Weights of a small GPT-style language model, trained from scratch on English Wikipedia.
Size: 9 layers, width 224, MLP 896 SwiGLU, vocabulary 512.
Architecture: RMSNorm after each block, learned and rotary positions, no biases in attention or MLP.
Each number is 128 + 24 x the weight over its row's rms, rounded and kept within 0 to 255. Layers, rows and columns count from 0. Numbers have three digits each. The size before them is the row's rms in percent of the matrix's.

# up: layer 5 MLP up, 896x224, rms 0.197, rows 586-595, columns 0-223
# down: layer 5 MLP down (transposed), 896x224, rms 0.0898, rows 586-595, columns 0-223
# gate: layer 5 MLP gate, 896x224, rms 0.186, rows 587-595, columns 0-223
up586 101:144076108178114158103110105109109097111158115144150139124108108117115095120147128163091104129081136149127114141111155150147137125108139137124116168178075142096132130130116168189142137112083136146142127147156104105141085112140107161162098136123127141126118113130153117118196108075129142092120175102140149133143142112129127164137161112135104120124127176118097075134097130119147100099146135123094133125142113110144133120162137113118188137122064144145140096111106130136097132166141158156162155138159133121151124132106124137137120118085115113131112122144100125096102132179147159170118097100148145158138129126108090145108129084151127124158163147091132136156127097155100128177114
down586 103:148120097136167079133140095195133092151149154148137148150124139076155134053090136129106125124131097104133187133129111152117146156109143135092097123151144104156135112114137105142112146111157150164138145144127118146156136137085117058111112150141155123122111156125094156117147117159124118125153129140110158162100100114127129121140160129124142130108076150130131154067125129132130135114131168117140132145142123129134145174061130122125108118132164106115154115101133153129153146130130127094085109131142145129102129156133122142124115115074089105070124162134132183121104163111130099175132108102099118115125140082165117097139120137102144151091127126143075130130098150130099138121093
gate587 095:155120126140127110127175126100076139170143116083140117119143135176099113117126174130153097138131129128115094139121121098109144112130163137143120053130146166126100143131125176143142121129080124175107121100136146145122130088169150111126158122110150101128096143157178167179121146096125092165112142110150118111145126117124136101105106136100094122164118157138123131125134155107120185120117111143159150095158123119137148113120134133116093108144140146136107094131112092133114158117114169121138124101127120109152105152137152157128130152116154138136108141089162097120071144160100098131101118110097129145175107090136109094143123087108162125127122049115097103115106160160162146137158
up587 097:121146164120107128128140080121134085106147153112130172127152101186134145107128134134093137122108128108155119163116115118168127119128162114115111123170121135129155161077151119100099124157101125164156110131141144120126139145117106133145172146152126115120109122140143130108152142092084110158143126090122126137196134174132135142121111151095119170186139093133118122085156101080158131094101096114087158090124123138157120108138153108095161140126157158138107130151127094109109113142152110133123140154089134118123121106151141165120137096107164139126153089144128138125187129101108128179128108152120125069095136146114112073115085119147133147142115121110125151202149150123160137135110
down587 097:095126123109144138124162120131106135066131132117149152167142159120154117124126113143151108136163127110149126098095167123145086097147090112112146125114148141138153069144134135189175130138120093144110142126126115152126120083138103121114153146142121091130131134158142167138113135127152103136106147125080130118112128097145149125149143125102093160138137126166168131196164097140058138125114151092155143130147156095109150146110119114135145116129118109124144135130098142105130118085151178166098132108103121126169164151137125127075104151137125116162135137119107061138144084114139134106099107136131098120148139096183110186163131107132118138151126120147180103096134165141115156121131
gate588 106:140113174123104111065088144106225098118117111114150119093094116120146104179106120129118137168153117131159083135126131152106136135133120142165093120183098129121136119205177110143148142141098119125095152134091144111145122155131145116109126100141135119136138098070127150161102106163130093123135153122166129102089089129154126088144157144155108080128127124153138118130102172140127122138134115102146151105084106119123144166104152137124120151121109110100102126160117113123083118120102150145136107110139117154138130119166108161100147119140064162144095094126116118086142136135104157152118136108158146112121143116136144154124143115102091131109117106120138140161130121157119152123120
up588 104:152127128115116102151109099098186108094134167171128134137100121129119111115093115113099138118088137136135128146126133127159119102095164143106091126159111115134123156124153106131142126149125101117123175153118140155153112150144134107153127127139105154070131136131108140176098146115112116117126101171126109167133125174144100161125115137176160117167137095153135105112104140136109115117127103108155139144103093151121072169100160162097135140106148133116104059097121125101130120110102106143128124152081056127117146105110140121126148130130096145104137105131166103078151109178097152106158068141138131111164137140122157175150105125109085138134138098132124128096128147177099146133132
down588 102:137140139114115143126150124090103155131118125134115103123082160127128116136097153110146109127112115121130111155149104124106144144152117130099154154122135152098149088105148135127134059120177149110117125096104109108091174117119121141136141098148128143132177157162128126181109087110103117137109137145138134156173093140123118083137110136135134144134050085123103107167122110146160176178155126132154089104135088094140128083124163111149116129165134146117069129147151134126131146120138132109092089107136123140124139103116150152072085102116123146125168140142112144121114135127138145052101125122100118123123114080140148107120112130138132119173149132111130110156129103160125096166075
gate589 105:152136130122153158150150097165132153135147129103112146122127144168096167104136119097114111170115083154070086137127131086135142148120118128138154072113147172156122144115138099137177118188099112178175140122119124155154105102109153159145155095141121095102134128123160113098158150073109126137148164135114106155123148117133133160081140111121116126134133149162157141174148163163135126115158082126143129176125143135132142103163140067124153121139097157099123133092098166121082108134124114138144160117141112148139134171135150150145139112180109145109137129101122145152123122173114139105101110127126141122174100126120145108117137104120121128130149163141135134121196111146149101135122
up589 103:101128134114132117130087104099161080122115101078142094116112132113099136135148146125159110115165153108142096071134154129095132150154130148135101093139157065142144138177142139144126144156077106139111101120126104126108096130155117074111129146062150096152139121129172125126131111135089144147111143112161112089106151103176129111128175147142116118151131138124142108155104156132113138099105143136145134088104144093153146189128113134130107136143121102168108104170164143119146143077145116123154110106123117163177125118152149125129107131111087133155114150111104143084147124109111137168129192118138156126124141136146114143157086115138129119131123090160139135100111150081141160134154
down589 104:128147140119146200122142117114094124113186106099129137116158143105131125184111158159161147104190100149137177148096154125116119158122148126104115158148124120119097104120143112136099132096117113112134120144152113114090146077109093084138108164124104157172176165113137144150127125150143125099103123160146181144151100079114126125113126127097127130120166159154130086155128127134155141100159174115146150125148092138147104135144107125115156104129142151121141138113126128129127121135079167149160127107112118136090109128081093117129109143118102147101163186140125149106117112161099096137174141126152093117132150164124140078112162098148109149131135108119121092118127138131102089150144
gate590 107:145149149140116138080126173115079197127161129164148114147142112178159135116143136099123141120160123136137125182154121115099118174119114101108146117143096171103098096160124073088132140121105109127136099106117097174130126126123123158136098122094141153180087156124160127128149121175154142102166131125125076112121117150133112135139065106121111127136143115108103118138139111149137130127152128139114035147095129117149110090137159100096136129115119129126128136097141137185134129077117120134121098142144128131110088128135105113096110116127143101146093155148103107150140143136122133138096116164121107101151107130125078133158108122118145106144109135120114114142185114109133084124099
up590 106:116093132134140132172106121122130127123097101101136115103157120130110135138107134112157122100130139120100095135142125147126138092111149108107097117103094120135156125130148125107164129124129117125120150157119114124124087119080144102110144145113086148140138063136128181089116109168078118136191118143136136111079140133164172133129104122120140151134166130094148129174120102087131157119120133169118112119071171161125124117127144118113135128113122172118144116132155110132128093163103065113134130134122083095147077114096121142133118123145082124143138119120133137113105143086126135102096126152062096140129104081137150120088154085102105142105109156131160087116087082150183117128127
down590 101:087156101127093149123122105096143179105118123164103135069110096153127118115175174124159097144154100172132162177117136078134118114146115136166083127142121132137148108096114057120163093099141164126145162131150104160133123159145133152136126100124162133167156123109158122113124105151166148109127118118123150117127086093099155156114132105117153183132125147159124162137133102177132137130144151152112176112164145110137104106096147127107157150104140087139112151118138062155132095121117121137120138097140132160104140108146139160128139120178117061135123126138145142141145134158165159142114090153142127128117112098124106144111115125122149123119110174124147096138143143128128147115139
gate591 108:118119119118136147138086133124102090107128108113125149124155112160151104108147140155152111119116080116136123107131134170128086146164110115087113139149085139152128136111110192090123156138105063128137115101150153122149102130133152097088141096158091136150144125133169177120120089133160110138146114145100092133142156147141183121091097136168141145102120138110106116124104142124143138128146120086153082131125131159129170112152114134119120126152116153096124173109161133145167118112170117108126161158180113122111154104094119127123169156111098110130146151108129121080119129085120098117134091126110135141112147117120105110138172092172135107095129154126117061131139106128124107174082
up591 104:132112100131122130106139149161111146159168155105192145116132133143140163115121092144129118130118111112136115131126126179155138111147062122123123104155117118159147110090085079141153130126075107091123136165152157096115142113129115162149150145121110124146179102170123150130104104145123154102136125131121134147122119139129161130123073123166151139152142137128154096130118114058148153124150133106143103141145088138151142090147119108131115152125114149138140110127160117122140118095124111138130115115150060121109163132095144127119107172141133099152093109145086157156140104134129111109091119162096171134155121065084104176126126075157135111136110120107116144140094154116099099154089
down591 103:155167155154162122132133150080130172134108130139087135148094170127117103126114121135174084110137095137136153145148126094141075151119132118110116121141153153131114137122115115123131112138112137110093081084092118139190149086130143111090117110095125150081131100137129134085144135088148139089073144145121140110136152079139123150089161121113065129095113107137109111149118150087112104136121160169159128114139110135114127124096122100096120103153135104139148124132109109159095114105141137115121123118171120112134108081168112162098163086094116117149124142134165105133100149153130110074168137161168126128114119133111150129118091165090141131162132121106140130097127166107116147109147
gate592 102:131117113140108119160136099107100136147136118146142116083153118134181143165122143137107085155126112117171121146140159166085134162078163137107086110144114135153136144156099133159153107168103092148116160141156105111118095114112138148114153125134088119121140134154152093105143146123150120102154135178129157131115142112110128141086131119116109119128170133076142172145147107132157127166101155185110119146073131103123115111160097196133125130130096116125156129100094126151172106128136133139129118139111119121163082157111121140119125158118139156131137165150137176139157104181113179148146129111104129136115098121082120148094096112159175139117111141155127145101135159128130175146103
up592 104:087113114127097119128144133125108045175082145135093152131107129167095130075111078105110125120118173139132142108083135142133112150109127178154193179103120122101122106138146131098103146093134161143136122118145132124057109106122096071130148145106133112127144162132067140127147114134140146147108113146156103103170153140078129120115113174131147102096133142100105104121132121140092106100127139148129128148094124119094151112120104099109140114156121092100101147154116116106104130137168103126150123118112119124093092120134135139115125097121171143124081136139143109129150094113141120138126123130125090103131125136141152142102108094145135127163138174120171118120130090103118106095096
down592 097:141084137173113121122088150112146145110090141101116115133144138154112156152127110093134161120132135099125082107101121110155130123155113108112133117129161126137072139048157131121138180140097107127139142123120147129151156152098083111138126166139142151114126142159145137113106110125116069158132122125111131076127105143174126138121076111133149117140112141145143112110129164052163177136153131105138111125103123103122139160152120096169156115154131134101142118114144110130184131165090158116103118213095144124129137132108121128129128108141144078118137127109149121084088130108116110110108152102114117107120158125136083120153105126106129102177152113136124146142105149119117121088098
gate593 101:129131110143131151148120082132127134114095134144131141164097133135100118152129103126089133113115135128145141129139134160079086137119105089106119150084120096140124105101164099120097146162122131121094155110101170094115125131105148151103153167100177136081153111114133125125121122143133138124149143075150117125125104116177142106123151111158162120144108162058118122153122133126129176166137194138098137148144098136094112069121073129114155118114102131115164142118141136130129121132118089137103158108072091124164135167109126138140156113155132144130134116090112117093095158158108102091102201136129142149107135154126126128102146111112152148137171159142155121132107161113147120102159
up593 097:117178171132152136168150134117155153130118088136128119129128162107101158151131125115130131129167188169170111106094130081149151118111141133139110106128100106127163181152104120116102125133075157074164120151145169148133104088148111108100094147102127118133116142143130105098109154130146147121139152134125099121100099134103138120130136141091179151137136128120143115134096139111124098124139082117120142136113148147149140155157136111126160106122144196115129119102158128110089141095166143150113167122093141119155105141145105108103130136105153115108109155110097124130138114174095173105160110115114124128140137142113132122100168101097093132152191127128118112164116175105164125065100
down593 096:117080154108131100133149134098121132115105137106114176111119090158131126155165140119150121094127121123164123094066124127112107166172107136150120129144141154151122092123137137144164178105112089126178161117090103147130122160120097156108158116092105132099142118146166153135134100095099138133127118128110138142126152088157150112111109166114108172125087126123127094108162101182084112112121119146146133157170117126133122135136104126142084106120112135125139103155110111103087141117131129138155082099162140132114113102133145108123149118130149094126099074161096135127124080077114107135126130119136119131129114143118133098160126120111083129090072102143124121157111112133105182192156
gate594 100:155137140140096137088160109105150150130147156142077120141130134106125111168137141133125128131135127104122129101117085156089112113149131144089105162136142107093101142133095171143139104139140120131113179084091135109122129114125128167155100142105118084146128115102141141122161140124144078120169099166160114119148105176102129178122150160116140109146152113116106074109110140116119157101134125159114116165161096135141146133102174106156158151122088121103108108076157167103147105123103095099115125123118088159139172146149157130123152175136113152111089137118118121127130117133159146139162127138082157136117100128088144150125162080158119102092157135180156132151143170145137110124117
up594 099:102101156133117163106121135126131127152096143122124132125121117134113125139106143146158125117092117092122121156108150126092092132152098167099081164153104126118115142097134147128176120085147131093140123106116125115099120121168085140139109143129115125115095149130097112147147117125121126146158166113150167165063151140173128169094155192131124123129106127148132139120116106077110148138148150145120093164134131164114127152137159122103130113171138072142126097126111141111114155178143146105091148075121136153134154146119165165167113106137132134120090151151135148077140151145109096122153183126132101163143109104140102159109099125124171105149135120138125156130158162101065155108105
down594 103:132126160122108104103114123148113148148148153153100086144125120108150136144101089096120108154093160128127114101150096101156135076148149088161102139115123153159135108159116135119150133110181136153090138154067112113142100119129131103116140132149121116153156098095134126083177151122136111129174124101123111116096113122151167067124145124140086109130120150107135135178102173141109127138160109110087121133118109138164146141102113143140110119114160120108177098163106136085159085137121106136118162133118094165140149139116114112160119109114137153106106102149096134173130094127121133141109124089121174084105128102120180152136147159138100141147127085162149125119111170126133161153166
gate595 094:167142153090127164188116137140130102126121099066161144161126155133156132121121129102108098120104115134153100118095091093088165132136154115153133102150097105144108171117180124109131124114103145159111115142145100134123174117134131103112156091140098151102108130063186122089108135087113127137176130122143142098067168109122133128152111125119137132069145128153151107143092143129126109135164119109118099114103137118155109126160096112095149128181115171106160120104149107132099137146162089172104152102122116122123150108172157165112097154106125122119146111137104133127108140159150144143110146134121131137108138093133114096105106105138124086134133131083158118140153146117147115115110
up595 100:130112160162099175082121087122141156144105127125108160155176118128099133111120111187146098168150162144082118090174112113125138152088137095117141113132127137144096167125124134120135086152130140124109103099123153163130135097126115112132129173122113128111120147094103135098134143129136098146128162127166155137145129114099126172103113153137103108116146166116143153148154134129187127083142143142155145165126126144124127153160135095128088129081108139134114094129112118119131134152101106149153107165130101103156143160088117131119157129141134143176160104164107110076168168144125172173108146153136120170119103127139138104174097094115097129108152148124117088093164125107133133159138
down595 099:115120113124149144142126157150107121107146106115107085120149134090143145160137191112141121163161120091107148161147205134129102133140148126135155092172105110168164117126075113115148117097138194135165143083118110170120121148085167147113104122110148097103126119096128147132109131113126107105126139167138117089153106122129094102119153130112124141144134095161126104112128167125138123131104124111174158151093155080076121147129095124166128046070166074115151141133147164182122149135146103124138093128140112136139150126125146141125117145149121128157133156103117140111113101117117126095104108124113143131108174145119120141110153133124108118152120122121137157125148099140124142153151